python train.py --num_key_value_heads=3 --hidden_act="squared_relu" --positions="rope" --extras=["some layers without attention", "local attention windows", "gated attention", "value embeddings", "hashed n-gram embeddings", "an embedding shortcut", "skips across layers", "capped logits"] --init_std_down=0.0 --optimizer="cautious_adamw" --beta1=0.9 --beta2=0.99 --weight_decay=0.0 --warmup_steps=211 --final_lr_fraction=0.1 --batch_tokens=[8192, 16384, 24576] --doc_mask=true
Each number is 128 + 32 x the weight over its row's rms, rounded and kept within 0 to 255. Layers, rows and columns count from 0. The size above them is the row's rms in percent of the matrix's.

# layer 4 MLP down (transposed), 256x96, rms 0.194, rows 70-105, columns 0-95
size [110  95 104  97 107 112  97  80 103 107  97  95  86  93 103  95  98 101  97 100  93  79 103  96 107  83 111 101 109 107 101  93 100  89  99  98]
[[106 104 156  72  89 108 109 113 116 180  93 104 159  99 130 101 139  94  76 147 120 154 144 117 156 134  95 163 156 193 118 129 136 130 116 152 113 132 136  61  53 119  98 125 158 161 164  92 111 174  88 150 152 165 144 111 140  66 155 148  73 182 122 100 121 133  95 107 144 147 157 128 147  99 152 108 135 159 163 180 117 156  73 134 127 132 111 160 105 118 138 144 252 110 151 167]
 [ 59 117 183 134 181 129 183 182 198 147 187 123  91 126 199 146 123  73 141 114 150 129 122 129 145 108 125 141  87 108 117 164 161 155 133 175 126 109 139 154 140 115 112 121  97 103 145  59  88 159 109  61  97 167 119 125  95 140 168 135 123 107 160  77 105 119 155 169  88 131  78 117 118 173  86 140 117  95 158  97  74 100 112  88 108  82 135 143 159 164 111 129 151 108 174 109]
 [145 152 229 106 162 126 126 105 113 105 131 110 100 155 138  97 165  82 114 152  94 178 134 101  93 118 111 110  88 145 154 156 167 125 164 122 143 182  87  88 111  88 143  83 174 108 114 135 164 167 145 179 151 113  98 117  84 148 168 127 129 137 128  79 141 152 159 118  85 126 136 105 141  82 162 107 159 135 127 126  48  89 100 151 101 143 131 112 221  94  96  64 165 111 154 149]
 [131 136 161 109  99 214  77 115 123  76  64 105 192 190 199 148 169  73 107 139 134 168 176 105  94 146 122 129  96 129 192 120 131 108 114 103 139 178 123 109 123 127 147 101 102 158 160 100 185 170 133  70 122  50 141 109 132 149 152 155 177 107 127 119 140 114 134  91 116 101 137 133 160 127 112 163 150 107 135 140 129 111 108 174  78 161 121 107 136  73  70 123 125 133 120 142]
 [111 132 147 140 129 122 170 116 106 142 166 156 145 129  99 149 121 117 115 118 168  76 147 102 141 115 117 116 112 142  82 192 139 164 149 135 187 152 137 176 155 112 152 135  85 183 125 113 155  92 138  30 146 174 135 158  89 106 170 110  98 134 122  81 135 132 147 188 101  63 143 101  76 146 133 132 174 170 134 117  77 134  90 108 130 112 118 153 161 168  74  58  62  99  93 164]
 [165  61 136 112  75 111 113 115 131 114 137 162 114 110 160 160  66 120 118  86 116 101 127 124 146 149 163 154 109 142 165  91 153 126 179  92 139 176 143  94 161 155  29 105 167 124 149 145 123 174 159 190  82 137 125 129 162  84  94 177 132 100 163 103  68 135 165 142 163 111 110 146 142 143 112  93 165 143 118  87 122  96  97  76 111 130  79 122 184 150 145 117 144 143 208 125]
 [106 132 118 145 130 188 150  99 139 126 198 149 178 157 109 128 129 158 121 151 166  62  61  85 158 147  92  99  96 144 167 124  96 186 118 152 204 111  75 126 172 131 155 122 102 143 135 134  94  64 126  59 156 143 129 109 120 130 150 165 112  75 111 123  88 116 138 150 119 165 149 113  48 156 127 129 141 122 118 109 121 135 173  88 114 119 113 217 104 142 111 140  98 137  78 115]
 [112 131 125 165 182 135 119 104 125 113  51 124 164 106 120 148 142 147 107 110 142 173 108  92 124 133 109 142 123  43  86 113 175 143 117 124 151 150 171  98 129 238 118 134  82  68 150 131 134 134 164 145 180 102  91 194 104 123 125  98 132 198 115 142  65 117 128 123 117  99 129 136 122 116 107 118 108 122 209  76  77 141 103 161 183 137 148 112 107 126 121 110 149 147 113 166]
 [130 151 184 161 113 126 164  91  63  95 149 198 156 110 137  96 113 105  91  98 101 135  77 144 139 147 136 117 136 121 129 114 135 177 107  92  83 136 160 134  86 163 141 197 121 139 172 138 139  92 112  65 129 151 139  97 144 139 167 129 133 147 160 147 129  79 109 148 114 148 160 107 126  97  76 120 186 114 155 168  66 157 170 166 125  42 108 184  79 141 127  68 125 119  84 127]
 [156 101 144 138 188 134 152 145 144  78 128 124  92 141 162 148  89 100  64 123 158 136  75 146 113 138  77 194 157 128 129 112 173 109 108 132 127  70 166 144 153  88 141 127 118  83  97  97 190 131 167 196 160 128 127 125 136 102 133 143 148  89 144 151 131  23 152 127 148 109 100 113  96 148 118  83 127 136 138 113 131 142 132 152  98  64 129 199 115 176  82 143 163 123 126  67]
 [109 147 130 118 232 107 138 116 123 147 161 166  93 181 113 117 164  87 132 109  98 176 112  78 174 109 148 150 119 208 186 151 110 124 100 103 158 104 132 119  99 105 166 130 137  67  99 150 111 117 152 131 156  85 120 103 127 133 170 177 107  95  74 110 137 131 143 139 185 158 168 132 115 107 144 132 146 109  86 102  75 135  94 175 122  74 119 168 130 129  64 100 132 170  77 154]
 [ 77  37 117 132 142  89  86 168 190 128  84 149 124 108 124 150 177 121  89 158 155 134 132 107  88 167  99 162  88 130  63 176 159 137 138 141  74 148 154  88 127 162  74  88 167 147 166 137 167 104 192 182 123 139 107 154 177 100 160 143 160 131 105 106 126 110 149 146 156 109 118 102 135 148 153 137 134 105 139 200 127  91 128 148 109 145 144 100 104 145 107 125 123  98 122  42]
 [207 142  94   0 171 186  56  54 150 118 144  46 127 146 146  70 113 168 123 111 135  96 161 158 103 146 131 103 145 132 136 137 164 133  89 155 137 139 148 167 134 121 137 105 149 108 117 106 141 117 166 103 131 124 104 154 161 154 153 129 134 139 124 126 150 126 140 136 151 136 157 109 136 186 141 120 152 112  85 115  48 115 107 118 152 155 161 110 116 157 115 119 158 102 118 106]
 [ 83 129 152 116 131 111 139  93 174  91 117  49 177  92 190 123 117 103 187 135 123 138  89  83 107 125  96 130 152  87  91 140 128 110 112 135 117  74 137 110 160  66 142 117 121 134 160 111 167 169 184 172 107  86 125 141 126 198 102  94 111 100 112 137 185 141 143 141 156 118 113 164 185 161 127 100 151 130 184 140  75 105 115 137 213 125 159  92 141  88 103 148  82 119 111 107]
 [129 145 177 129  88 127  96 123 165 175 101 111 103 156 142 113 102 116 105 111 105 135 147 137 167 113  87 148 111 121 116 119 101 170 159 109 198 151 134 141 123  87  92 100 201 129 160  85 141 173 119 184 146 134 140  72 146 107 151 110  21 122 125  73  67 123  95 188 175  80 125 108  98 156 123  98 142  91 151 147 203 105 135  86 141 117  94 150 145 183 113 161 131 116 136 131]
 [131 115  90  97 151 133 134 103 161 127 178 137  98  87 209 123 121 166 114  98 112 107 122 143 135 159  74 105 120 116 112 161  91 107  71 138 140 137 151  68 165 128  88  85 159 153 115  98  54 166  97 115 105 192 131 161 123 102  60 225 107 141  98 130 152 127 106 140 125 123 182 157  87 183 118 143  96 139 117 106 131 121 135 135 137 170  91 171 172 130 137 185 118  85 132 158]
 [ 82 138  62 147 107  72 181 145 185 127 103 152 130 129  89 177  93 133  94  52 140 153 135 127 201  97  90 139  98 126  91 176 174 105 146 149 133 101 102 186 125 111 125 141 158 179  88 117  87 149 167 127  77 132 131 131 116 175 152 153 148 114  69 149 151 157 175 157 163 142  86 115 135 126  98 115 123 140 173 128  94 145 147  87 116 140 127  68 112  71 102 158  93 108 129 169]
 [170 104 121 151 105 158  69 108 135 103  29 113 191 141  68 110 170 103 101 116 167 111  97  65 150 147 124 136 145 125 190 125 126 170 166  95 127 132 148 160 109  86 121  54 110 128 152 102 153 153 171 184 116  74 169  44 108 154 147 125 111 102 132 136 167 126 137 104 150 135 134 183 156  93 132 116 147 131 111 131 202 112 115 159 134 139 144 127 147 158 119 162 138 136  83 119]
 [140 116  95 165 136 113  98 132 137  90 112 116 142  75 147 141 210 146  99 133 152 141 116 131 185  83  86 119 135 199 177  83 160 143 125 100  40 134 132 130 128 115 153  72 141 129 177  85 176 109 104 103 118  68  99 132 151  96 156 144 101 132 121 134 129 103 134 158 132 185 110 147 147 127 118 143 140 150 156  33 177 143 134 103 136 107 185 158 172  79  75 157 132 144 148 122]
 [134 132 168 166  63 130 123 118  85 117 159 162 130 139 146 104 136 169  65 149 124 174 129 140 156  86 102 142 102 103 119 163  74  84 133 146 197 193  98 130  74 101 200 134 105 141 132 124 122 119 149  84 126 131  88 161 134 105  86  79 133 128 132  89 150 159 132  79 158 156 127 126 177 137 183 173 143 131 142 134  36 126 103 156 149 105 151  87 160  84 149 127 127 116  85 182]
 [119 141 103 153 126 121 157 113 153 197 130 162 112 111 127 134 221 129 113  87 147 112 111 141 139 135  92 111 139 124  86  66 159 129 120  54 144 116 109 161 140 172  87  96 127 134  98 189 109 139 151  84 186 107 183 102 160  79 113 145 123 135  70  88 132 143 131 171 167 178 198 117 127 138  69 107 137 117 139 120  68 167 106 104 149 137  84 173  95 100  83 157 107 125 111 110]
 [154 105 182 107  58 153  40 125 121 127  82 117 150 106 154  74 135 147 117 110 148 114 168 131 141 162 142 107 136 121 115 161 139 109  98 116  64 123 154 173  68 161  75 102 130 162 177  83 187 115 132 170 110 155  65 101 125 109 111 164 126 153 133 134 110 119 190 144  69 129 123 186 161 158 143 167 133 116 109 195  58 106 114 149 131 144 167 133  74 134 122 116 127 124 115 140]
 [ 84 105 102 150 171 122 114 130 165 167  64 146 158 153 161 148 124 107 144 116 146  60 167 133 142 128 105 113  80 157 161 122 169 180 126 129  72  86  80 106 177 119 134 101 197 146 120 129  87 185 125 146 131 109  96 145 114  85 120 142 118 111  19 116  64 101 105 151 162 187 130 143 167 170 107 114  77 101 119  96 139 163 129 123 109 130 110 154 168 148 150 127 144 163 120  85]
 [123 108 153 123 130 135 234 136 138 173 195 151 135 189 150  95 114 132 146 107 125  98 111 144 214 116 142 148 138 129 199  98 101 138  68  59 171 109  97 108 169  77 156 118 162 107 145 103 137 103  86  59 168 126 119 127  98 153  76 126 126 106 106 164 106 135  98 112 152 140  78  98 133 135 134 101 146 133  91 114  75 115 125 143 107 126 106 156  76  98 105 139 173 163 134 121]
 [108 181 174 157 113 176 149 175  73 120 175  98 116 132 229 130 116 185 126 159 149 111 120 193 125  89 125 124  97 130 158 172  92 102  94 146 137 105 119 139 181 151 147 167 128 132 111 114 103 136 130  68 122  82 100 146  97 142 111  96 140 100 200 160 139 120 161 139 105 116 128 103  72 144 138 140 126  89 124  89  73 101 129 146 160 108 161  95 187 101 121 158  91  81  95  90]
 [114  72 119 117 128 146 101 108 109  58 123 154 161 150  29 154  82 146 138 166 138 173 129 121  79 130 166 120 138 108 118  90 198 145 119 175 114 127 139 132 168 113 120 115  90 103  80 162 160 110 147 139 136 167  83 108 103 153 166 148 188  88 157  93 157  86 148 129 117 180 117 143 155  90 148 134 186 168 141 114  78 126 126 133 142 138  83 199 127 104 160  71 102 133 153 159]
 [118 121 137 160 155 154 138  94 129 109 122 112  91 114 183  78 192 154 135 132 121 119 110 152 155 131 174 138  65 118 138 161 149 138 115 119 103 136 155  86 154 111 185 107 148 170  85 107 118 114 162  91 118 109 137 149  99 217 155 165 124 152 221 121 120 136  60 135 181 129 158 126 119  98 117 124 141 127 146  50  86  96 131 116  75 124 139  68 189  94 123  80 144  87 158 123]
 [ 92 107 153 160 117 153 191 118 134 139  95 214 139 136  92 197 190 106 121 130 128 148  98 137 161 130 108 114 143 115  90  81 177 169 105 101 106 102 158 160 136 155  85 107  80 116 129 148 114 198 136  83 106 132  56 139 111 187 108 103 128 115 183 116  89 124 112 148  93 111 105 119 139 112 131 103 120 153 159 111  68 144 111 146 217 151  98 181 111 126 123  87 169 115 110 138]
 [159 124 119 161 118 141  93 109 198 160  83 116 122  59  91 101 155 140 119 137 132 145  94 165 149 156 123 123 106 156  68  90 191  90 142 144 111 125 156 149  55 154 124 109  99 168 126 129  95 123 141 137  93 162 133 160 103 108 188 135 131 153 115 122  85 167  82 168 160 220 162 106  84  68 187 115 167 154 123 109 122  57 153  89 122 136 149 141 101 111 104 117 130 147 142 163]
 [ 88  96 134 175 155  87 121  50 133 116  81 136 140  84  68 123 135 158 152 104  85 138 186 140 114 170  57 104 150 104 122 112 113 202 117 180 139 115  96 150  83 131 118 132 102 124 144 146 153 132 110 155 146 145 132 178 132 159 143 112 122 140 217 126 123 122 116  92 128  99 172 162  83 160  78 127 111 164 134 100 141 117 167 107 116 164 168 134 187 170 123 147 117  78  68 167]
 [ 70 110 164 165 131 139 124 150 143 139 129 171 136  98 166  96 123 135 159 125  63 160 164 174  96 171 159 129 129  97 160 156 125 128 120 120 143 149 133 160 120 186 125 127 153 125 134 136 126  93  67 156 151 122 105 150 195  93 136 142 150 107  85 137 184 147  91 124 116 169 198  95 140 133  88  94  79 121  81  49 118 100 100 174  96 157  97  96 135 101  84 179  91 113  53 153]
 [122  95 131 167 131 139 128 188 175 163 156 166  74 181 168 103  98 122 164 153  31 126 155  77 106 164 137 137  99 128 144 208 123  77 144 155 152 188 101 109 131 105 146 113 156  91 124 110  69 145  95 156 129 121 123 112 134 156 111 147 124 138  98 168 141 142 122  78 112 107 141  78 125 123 129 122  98  77  96 116  29 119 134 138 103  83 161 161 130 142 128 166 152 124 138  80]
 [138 122 123 124  92  87  77 120 158 147  68  84  88  76 128 125 149 114 136 139 117 163  88 120 121 111 107 117 123 138 135 151 129 120 169 119  85 124  95  85 139  74 123  87 156 106 149 155 230 133 118 238 111 129 136 147 161 138 118 189  71 146 112 174 131 148 122 135  88 130  95 113 166 175  84 116 184 162 126 146 157 117 145 141 126 180  64 190 145 115 113 141 143 152 143 146]
 [142 113 160  97 101 141  68 128  93  89  48 142 157 107 129  74 136  84 106  89 200 154 141 195 151 151  68 131  79 135  72 196 190 146 131 130 142 151 108 104 152 148  93  83 165 165 128 113 153 154 145 191  71 117 123 108 140 127 173 153 147 102 154 121 130 132 145  97 157 112 108 147 128 103 108 143 142 107 126 120  76 163 111  78 121 160 151 129 103 149 124 153 116 110 106 199]
 [ 93 105 102  91 163 134 141 195 151 144 121 130 128 135 148 175 163 102 148 132  83  37 133 133 155 118 167 117 135 169 145 197 177 143  89  90  96 178 135 110 124 163 161 122 176 124 104 138 155  80 155 135 142 123 103 169 100  71 173  91  96 137 137 106  56 146 129  75 143 186  78 138 108 126 112 107 112 143  88 132 110 110 106 102 115  80 114 146 130 107 186 130 109 117 203 150]
 [101 132  94 123 164 153 109 117 128  94 178 126  84 137 172 104 170 111 184 179 143  75 120 111 113 103 155  83 115 163 165 113  82 142 119 120 125 103 119 157  89 161 150 204 122 106 110  87 129  51  93  80 175 198 144 152 127 147 121 172 151 143 101 156 111 107 139 144 114 144 145 159 110 184 142 123 166 119  88  54 130 156 129 147  51 108 143 141  61 162 121 144 113 147 147  99]]
# layer 4 MLP up, 256x96, rms 0.218, rows 71-106, columns 0-95
size [ 90 108  96 108 112 100  73 120 110  91  89  96  92 103  93 100 100  98  93  93  82 107  94 106  78 102 110 105 110  98  90  98  89 101  93  96]
[[ 88 203  87 132  86 189 112 131  54 117 103  73  99  97  62 135  87 110  75 129 134 129 135  82 128  96 116  58 117 141 181 121 162 140 138 127  99 163 139 115 121 127 149 122 149 145 151  84 144 183 131 142 149 122  75 136 158 139 123 110 126 117 122 146  82 148 145 111  83 126 159 152 106  80 162 127 130 143 178 165 141 144 131 149 145 102 150 101 172 146 137 123 167 187 186 214]
 [131 155 153  95 157 102 120 165  62 112 158 130  91  91 120 121  87 162 101  84 187 177 113 233  88 114 154 122 112 119 121 121 102 121 139 110 155 119 141 157 141 140 132 124 119  77 145 119  86 103  98 126 131  48 136 129 138 162 109  87  96 125 100 169 141  75 128 180 145 126 132 118 169 129 119 124  83 176 133 151 140 180  57 184  98 114 149  96 117 127 172  78 180 129 158  92]
 [186 113 170 112 110 136 187 110 121 141 154 124 140  91 155 115 133 131 121 100 129 103 114  66 132 135  67 166 155 117 128 123 156  91 127  66 131 158 161 104 137 205 146  96  96 149  82 100 168 153  95  86 165  46 184  77 124  98 106 151 122 182 151 136 159 195 122 117  90 118  89 141  74 169 172  77 134 120 135 120 142 113 132 108 108 137 138 158 157 133  93 126 128 113 102 202]
 [150 107 132  98  89 150 117 179 104 114 139  89 108 160 128  85 140 140  78 139 118 129 150  82 113 155 136  85 144  88 138 148 144  98 157 163 133 103 124 157 120 179 129 111 151 160  79 123 121  78 129 138 120 138 136 143 198  39 110 152 140 123 129 138 109  86 140 113 109 222 109 112 215  95 120 202 165 116 103 166 155 163 119 129 167 114 134 112  66 125 173  67 149 163 108 160]
 [185  62 111 105  87  74 114 173 123 139 154 140 156  95 114 175  89 153 125  97 136 142 159  95 126 154 139  93 107 115 157 136 128 128 180  81 121 158  61  80  82 165  88 115  98 141  96 136  80 194  93 141 145 131  90 141 124  82 103 199 135 136 147  88 139 126  94 116 122 135 165 168 201 117 134 131 162 171 103  94 158 129 108  62 132 150  59 139 161 142 134 142 131 132 167 117]
 [134 176 133 141 146  48 120 116 109 137 101 101 158 118  99 147 116 155  76  97 149 129 126 107  97 133 136 108 163 126  71 148  88  75 163 173  80  97 103 140 124 183 165  95  61 118 133 150 130 146 134 118 132  78 159  90 160 109  93  84  52 167 142 159 121 128 117  63  98 149 161 106 108 120 164  96 113  88 168 127 157 153 177 204 152 121 107 135 147 135 149 119  79 116 180 170]
 [175 130 123 126 184 108 154 201 134 135 126 153 119 110 129  84 133  82 127 142 173  97 130 154  64  67 138 196 140 189 151 125 109 108  90 110 152 171  73 158 112  71 130 156 168  65 136 108 126 161 150 100 131 134 119 116 137 115 113  48 125 125 123 194  96 185 103 160  79 112  97 116 121 109 131 102 102 181 135  91 133 105 125  94  90 186 141 128 133 152 179 153  98 123 111 118]
 [200 158 126 127 109 162 124 154 132 100 123 121  82  72 125 139 159 109  85 112 125  63 122 150 146 137 165 156 160 127  68  89  56 126 150 113 151 164  92  88  93 161 171 134 118  97 134 100  72 102 106 109 173  97 180 122 127 112 130 108 127 125 112 172 157 173  78  68 112 185 160 115  77 123  78 119 138 122 166 130 141  86 141 214 139 121  82  75 139 136 143 128  97 135 109 145]
 [162 154  91  98 127 179 142 164 172 111 131  61 138  96  80 174 149 127 100 146 194 124 114 142 111 129 118 152 113  98 105 118 101  98 127 114 144 179 156 137 158 105 167 178  51 121  24 155 191 111 129 125  99 109 113  72 119 150 117 176 120 110 170  87 106 106  85  98 126 112 125  87 125 107 133 168 112  93 157 134 142 207 120 113 103 151  95 144 110 145 144 106 100 178 103 122]
 [124 179 118 161  75 147 114 121 125 142 132 100 142 114  47 108 124 124 132 157 104 123 112 135  36 128 151 139 125 138  64 119 118 124 120 161  65 122  82 142  99 172 137  41  99 170 107  89 167 149 134  93 114  85  91 116 120 115 117 133 161 161 159 100 157 100 143 140  78 148 146 128 157 112 167 153 132 153 198 127 123 140 145 115 171 166 105 138 124 112 221 139 100  63 142 163]
 [125 169  40  99  90  69 106 120  89 136 210  86 104 161 149 100 108 154 143 105 110 130 111 115 165 108 121 172 141 137 121 141 150 160 128 157  84 112 156 107 113  83 150 112 127 171 145 108 137  93 136 129 123  96 157 152 103 104 112  99 115  82 173 127  91 149 117 136 152  96 122 112 159  84 100 117  72 158 104 111 144 154 154 136 123 124 134 104 157 184 235 183  49 166 134 131]
 [143 111 115 114 138 163 160 125 156 220 169  87 149 156 130 197 117 206 108 172 120 107 122 128 123 132 156 158 141 134 122 185  91 189  84 117 127 108 122 177 130 120 147 165  98  86 101 182  72 142  98  77 178 131  95 166 122 109 118 101 152 143  81 125  76 122 129 198 129 120 112 103 140 132 104 157  87 164 131 112 125  97 147  95 176 123 109 163 130 107 128 142  76  77 146 173]
 [157  80 124 115  74 105 175 135 154 115 118 117 105 106 130 158  93 181  89 110 154 138 167 119 157 163  93 206  62 120  82 137 160 107 137 183 124  93 154 156 124 124 141 144  66  72 102 111 156 122 171 171 166 154 152 126 104 123 124  92 126 129  63 124 115 131  14 130 117 143 123  91  99  76  95 120 141 118 129 122 148 154 105 173  76 157  96 158 177 153 139 136 124 144 149 116]
 [140 147 173  94  78 131 101 119 138  97 119 135 143 120 127 124 110  93 148 148 133  83 214 146  89 133 143 135 112 209 169 127 184 106 165 146 144  99 145 167  84  96 148 154  93 129 169 123 154 181 100 142 173  94  92 101 144 119  76 111 108 148  92 101  60  84  87 107 126 114 129 170 123 114 153 147  87 150 154 151 181 168 197 174 121 101 117 119 113 130 171 116  67 174 135 101]
 [107 197 127 142 116 115 150 119  93 169  96 114 159 176  28 102 136  92 129 127 137 119 134 177  88 146 171 191 110 153 134 116 151 109  74 101  79 147  99  97 107  68 141 119 121  97 139 176 149 164 121 133  95 137  88 135 129  74 120  76  88 127 147  96 125 151 138 141 133 106 151 120 140  77 102  95 147  85 187 143 152 118 105 165 108 152 143 115 168 167 221 134 125 179 129 141]
 [141 115 152  96 108 185 140 104 161 123 126 123 163 152 130 103 173 111  81 101 116 126 128  80 138 145 117 139  80 150  96 127 154  79 104  56 151 136  83 121  94 115  90 137 146 129 106 155 176 137 161 168 103 135  89 105 164  73  51 109 114 192 132 151 171 146 125 132  75 210 185 164 143  99 142 155 184 103 116 174 135 125  88 158 106 147 179 114 130 152 143  99  77  95  96 119]
 [204  94 130  85 152 141 142  50 161 107 146 120  91 153 113 116 135  60  72 156 109 136 115  87 150 111 127 123 151 165  76  87 168 123 165 102 135 149 137 114 148  98 155  43  84 131 150  99 156  90 166 150 157 144 148  86  95 139 130 114 126 126 113 148 158 167 152  90 138 149  83 141 165 162 130  80 135 190 131 126 153 191 130 128 114 106 167 117 122 146 161 136  60 168  97  81]
 [150 111  94 123 160 104 131 179 154 125 135  87 162 148 136 164 133 110 120 125 143 145 164 152 172  71  96 107  97 172 165  86 187  96 134 106  91  95 143 147 153 164 128  92 169 142 147 125  87  98 102 136  63 103 186 101 125 129 137  85 125 156 141 126 137 103 172  98 150 124 148 118 164  37 140  70  94 137 109 120 169 190  86 108 115 130 159  94 167 137  94 122 197 147 105  59]
 [154 121 137 150  61 128 123  82 113  78 106 148 186 128 122 158 115 162 112 159 154 160 142 130 154 147 159 153 103  68 128 143 112 145 141 155 129 109 126 117  96 107  90 119  99 116 130 144 125 125 176 126 172 109 149  82 112 131 190 113  89 117 170 176 137 117 110 172 122 132  65 156 191  45 111  70  69 133 187 135 146 178 156  83 137 143 196 123  89 131 124 165 155  70 136  91]
 [134 160 147 132 128 149 157 155  91 129 133 135 122 175  87 140 151  97 119 158 109  78 162 169  90 120 162 167  83 171 141 103 146 123  92 148 123 100  80 131  88 103 147  80 142 184  89 149 114 139 183 103 114 144 132 132  80  50 159  85 107 156 129 145 162 218 147 124  91 146 141 108 171  99 131 217 124  92 148  90 137 122 132 124 140 143 121  43 114 186 143 158  96 121 143 102]
 [139  95 103 161 151  66 118 177 144 141 168 107 112 139 138 187 120  91 158 169 119 117 126  94 140  70 112 116 140 130  96 151  79 149 139 115  91 134 107  90 178 138 129 132 130  45 128 119  55 131 164 111 133 102 193 110  59  97 149 158 108 101 131 135  78 149 105 186 132 102  73 125 146 153 180 134  83 201 123 155 136  98 119 138 158 115 135 151  92 117 182 172  91 133 160 154]
 [129 200 150 144 140  75 131 153 105 164 152 114 123 181 140 131 159 121 140 163 192 112  94 159 120 123 162 146 104 141 151 109 129 123 113 107 179 118 121 160 129 112 172  96 122  84  94 150  72 102 122 118 132  57 170 132  86  71 191  67 123 107 114 108 115 140 150 116 129  93 165  83 127 121  40 119 118  61 148 125 144 124 141 156 124 133 135  53 143 112 106 215 106 144 122 107]
 [164 142  71 175  82 146 121 131 131 168 143 102  97  72  82  95 140  92 150 148 135 144 166 151  94 179  91 111  86  67  84 116 135 150 120  98 149 169 159 128  69 154 167  76 187 130 104 143 126 144 185 136 114 119 156 168 116 112 126 155  99 125 119 102 106 112 100 143 150 187 126 133 152  87 112  92 149 110 144 111 127 170 116 178 121 212 119  97 128  95 143 204 116  83 136 180]
 [163 103  76 143 133  90 109  79 156 178 146 117 162 152 110 149 133 102  80 141 108 183 114 123 115 147  86 147 107  76 153 147 138 115 129 123 121 125 101 107  93  91  70  91 138 140 115  86 129 123  72 121 137 119 187  70 118 118 226 153  96 215 123  96 118 109 158 111  95 161 132 109 137  79  99 170 183 127 149 140 137 177 123 150 151 192 126 147 110 115  99 193 101 105 145 118]
 [ 87 102  57 160 151  92 211 184 167 172 167 156  71 122 143 165 136 136 120 118 166 103  99 143 115 153  90 110 110 128 155 129 155  85 140 126 170 141 134 105 143 140 114 126 158 133 120  63 119 103 138 164 184  82 147 114  83  76 126 107 141 161 130 121  74 170 118 146 136  79  82 172 163 135 104 163 104 106 105 139 116 192  89 170  68 146 147  87 104 127 113 168 152 167 122 150]
 [121  82  71  70 179 134 123  54  93 147 111 126 148 148  59 156 153 148  85 155 121 132 112 157  98 174 137 125  66 115  96 137 107  99 196 142 146 149 113 152  69  95 144 111 171 166 106 117 139 148 142 172 145 137 158 168 154  82 126 129 100 169  54 136 109 140 149 106 141 142 137 174  92 133 159 146 171 128 117 107 166 132  93  94  83 165 152  92  98 158 141  96 103 167 122  65]
 [122 123 170 130 147 160 132 167 152 134 136 145 117 154 115 123 131 123 146  97 189  84  61 137  81 111 141 171 105 129 171  77 170 131 119 139  62  96 117 154 128 138  85 135  66  58 130 139  90  86  94 128  96 113 155 137 153 142 145 106 150  97 137 223 134 146 143 145  99 122  85 141 179  77  75 189 129 132 150 135 123 136 104 102 153 145 116  97  82  84 217 156 122 145 124 108]
 [135 139 109 109 115 166 120  89 191 177 130 159 128  73  95 116 129 148 151 195 128 142  84 141 148 109 128 117 138 126 104 139 146 181 174  73 118 111  93 127 136 158 172  96  86  68  97 182 108 112 149 185 120  79 190  74 137  87 164 156  87 156  67 129 128 153 138 138 111 160 151  98 115  53  68 135 168 125 157 138 131 124 118 135  92 109 101  84 110 122  71 155  92 128 130 158]
 [134 114  86  95 150 148 138 147 101 123 127  92  98 101 125 185 166 158  90 120 103 131 155 111 110 154 100  94 112 121 126 138 116 174 126 185 127  47  79 153 153 142 134 152  75 101 122 124 180 211 120 150 118 168 165  53 142 169 113 149  89 173 101  95 165  94 163 102 145 140  71 143 152 108 121 195 144  96 115 136 160 178 109 173  99 126 113 111 100 106 129  98 133 139 122 207]
 [142 174 120 131  85  95 124  94 170 101 137  81 114 138 105 142 106 187 177 107 124 148 202 161 103 145 125 110 152 112 116  72 147 147 130 113 126  88 162 116 166 125 157 133 143 174  21 115 208 139 110  95  89 164  77  54 126 163 127 125 136 149 134 202 118 169 115 124 100 137 142  61 117 134 177 132 133 107 123 140 154 116 102 164 155 139 134  73 168 135 117 119 119 150 121 155]
 [103  84 110 115 158 112 148 138 170 140 179  26 126 122 142 125 114 165 159 110 146 104  87 121 122 105 135  85  99 118 122 119  63 147 106 122  88  69 152 199 103 108  74 172 165 141 153 115 112 101 150 108 104 142 158  86 112 157 165 184 111 141 124 133  74 133 145 111 104 157 117 189 178 121 106 103  66 137 127 152 131 150 105  91  91 108 131  84 142 151 115  96  77 194 169 124]
 [107 143 157  87 162 142 169 121 129  93  94  87 124  86  82 143 110 165 169 133 116 135 102 141 132 132 122 107  78 110 175 125 101 111 155 164 111 107  59 143 126 119 171  99 140 175 156 137 101  64  55 160  74 162  86 207 124 105 172  38 157 150 130 143 128 128  83 143 147 143 107 107 131 134  91 178 147 176 140 132 130 121 145 141 106 130 124 106 165 127 185 123 113 112  56  89]
 [132  81  89 123  98  57 104  71 143 130 138 102 107 141 136 167 112 166 144 146 180 147 170 164 176  56 124 199 116 153 112 122  93 138 147 112 140 168  67 100  51 114 170  94 104 136 148 110 156 192 100 129 127  57 118 160  86 158 112 143 135 122  80 150 131 171 114 163  89 135 135 104 185 158 120 134 143 110 132 108 148 154 145  52 137 119 102 138 110 103 133 149 105 125  82 113]
 [112 144 120 147 106 115 169 136  83 109 110  74 133 101 155 161  85 126 102 206 102 164 137 170 104 128  99 188 105 103 152 125 104 136 120 161 120 102  60 106 151 134 158 155 117 142 117 130 136 145 110 103 136 164 158  62 160  73  79 129 111 121 164 165  97 121 174 138  96 214 109 112 155 119  39 145  84 154 176 102 129 171  95  62 141 109 123 135 143 114 171 144 102 123 167 150]
 [126  48 101 147 143 130 101 114 100 103  82 131 138  81  97  93 109 152  80 105 165 113 144 153  60 102 130  92 153  98  99 106 178 121 120 136  89 137  75 127 154 175 149 115 121  84 115 183 166 161 148 123  98 176 150 134 177 131 138 153 107 147 116 150 160 107 167 149 103 116 163 168 173 135 129  95 101 144 180 186 213 145  88 106 126 102 179 141  71 143 152 106 126  93 179 114]
 [180  95 107 123  94 159 113  91 148 123 159 151  82 122 151 186 130 129  79 175  91  37 120 135 131 128 158 162  86 137 127 120 129  79 146  94  87 114 132  87  94 189 143 103 159 143 154 137  60 115 171 154 151  98 117 150 135 126  97 179 111 141 140 159  95 133 103 144 111 138  94 119 184 126 120 149 174 107 148  95 133 150  72 104 143 208 142 154 150 118 145 203 141  87 113  74]]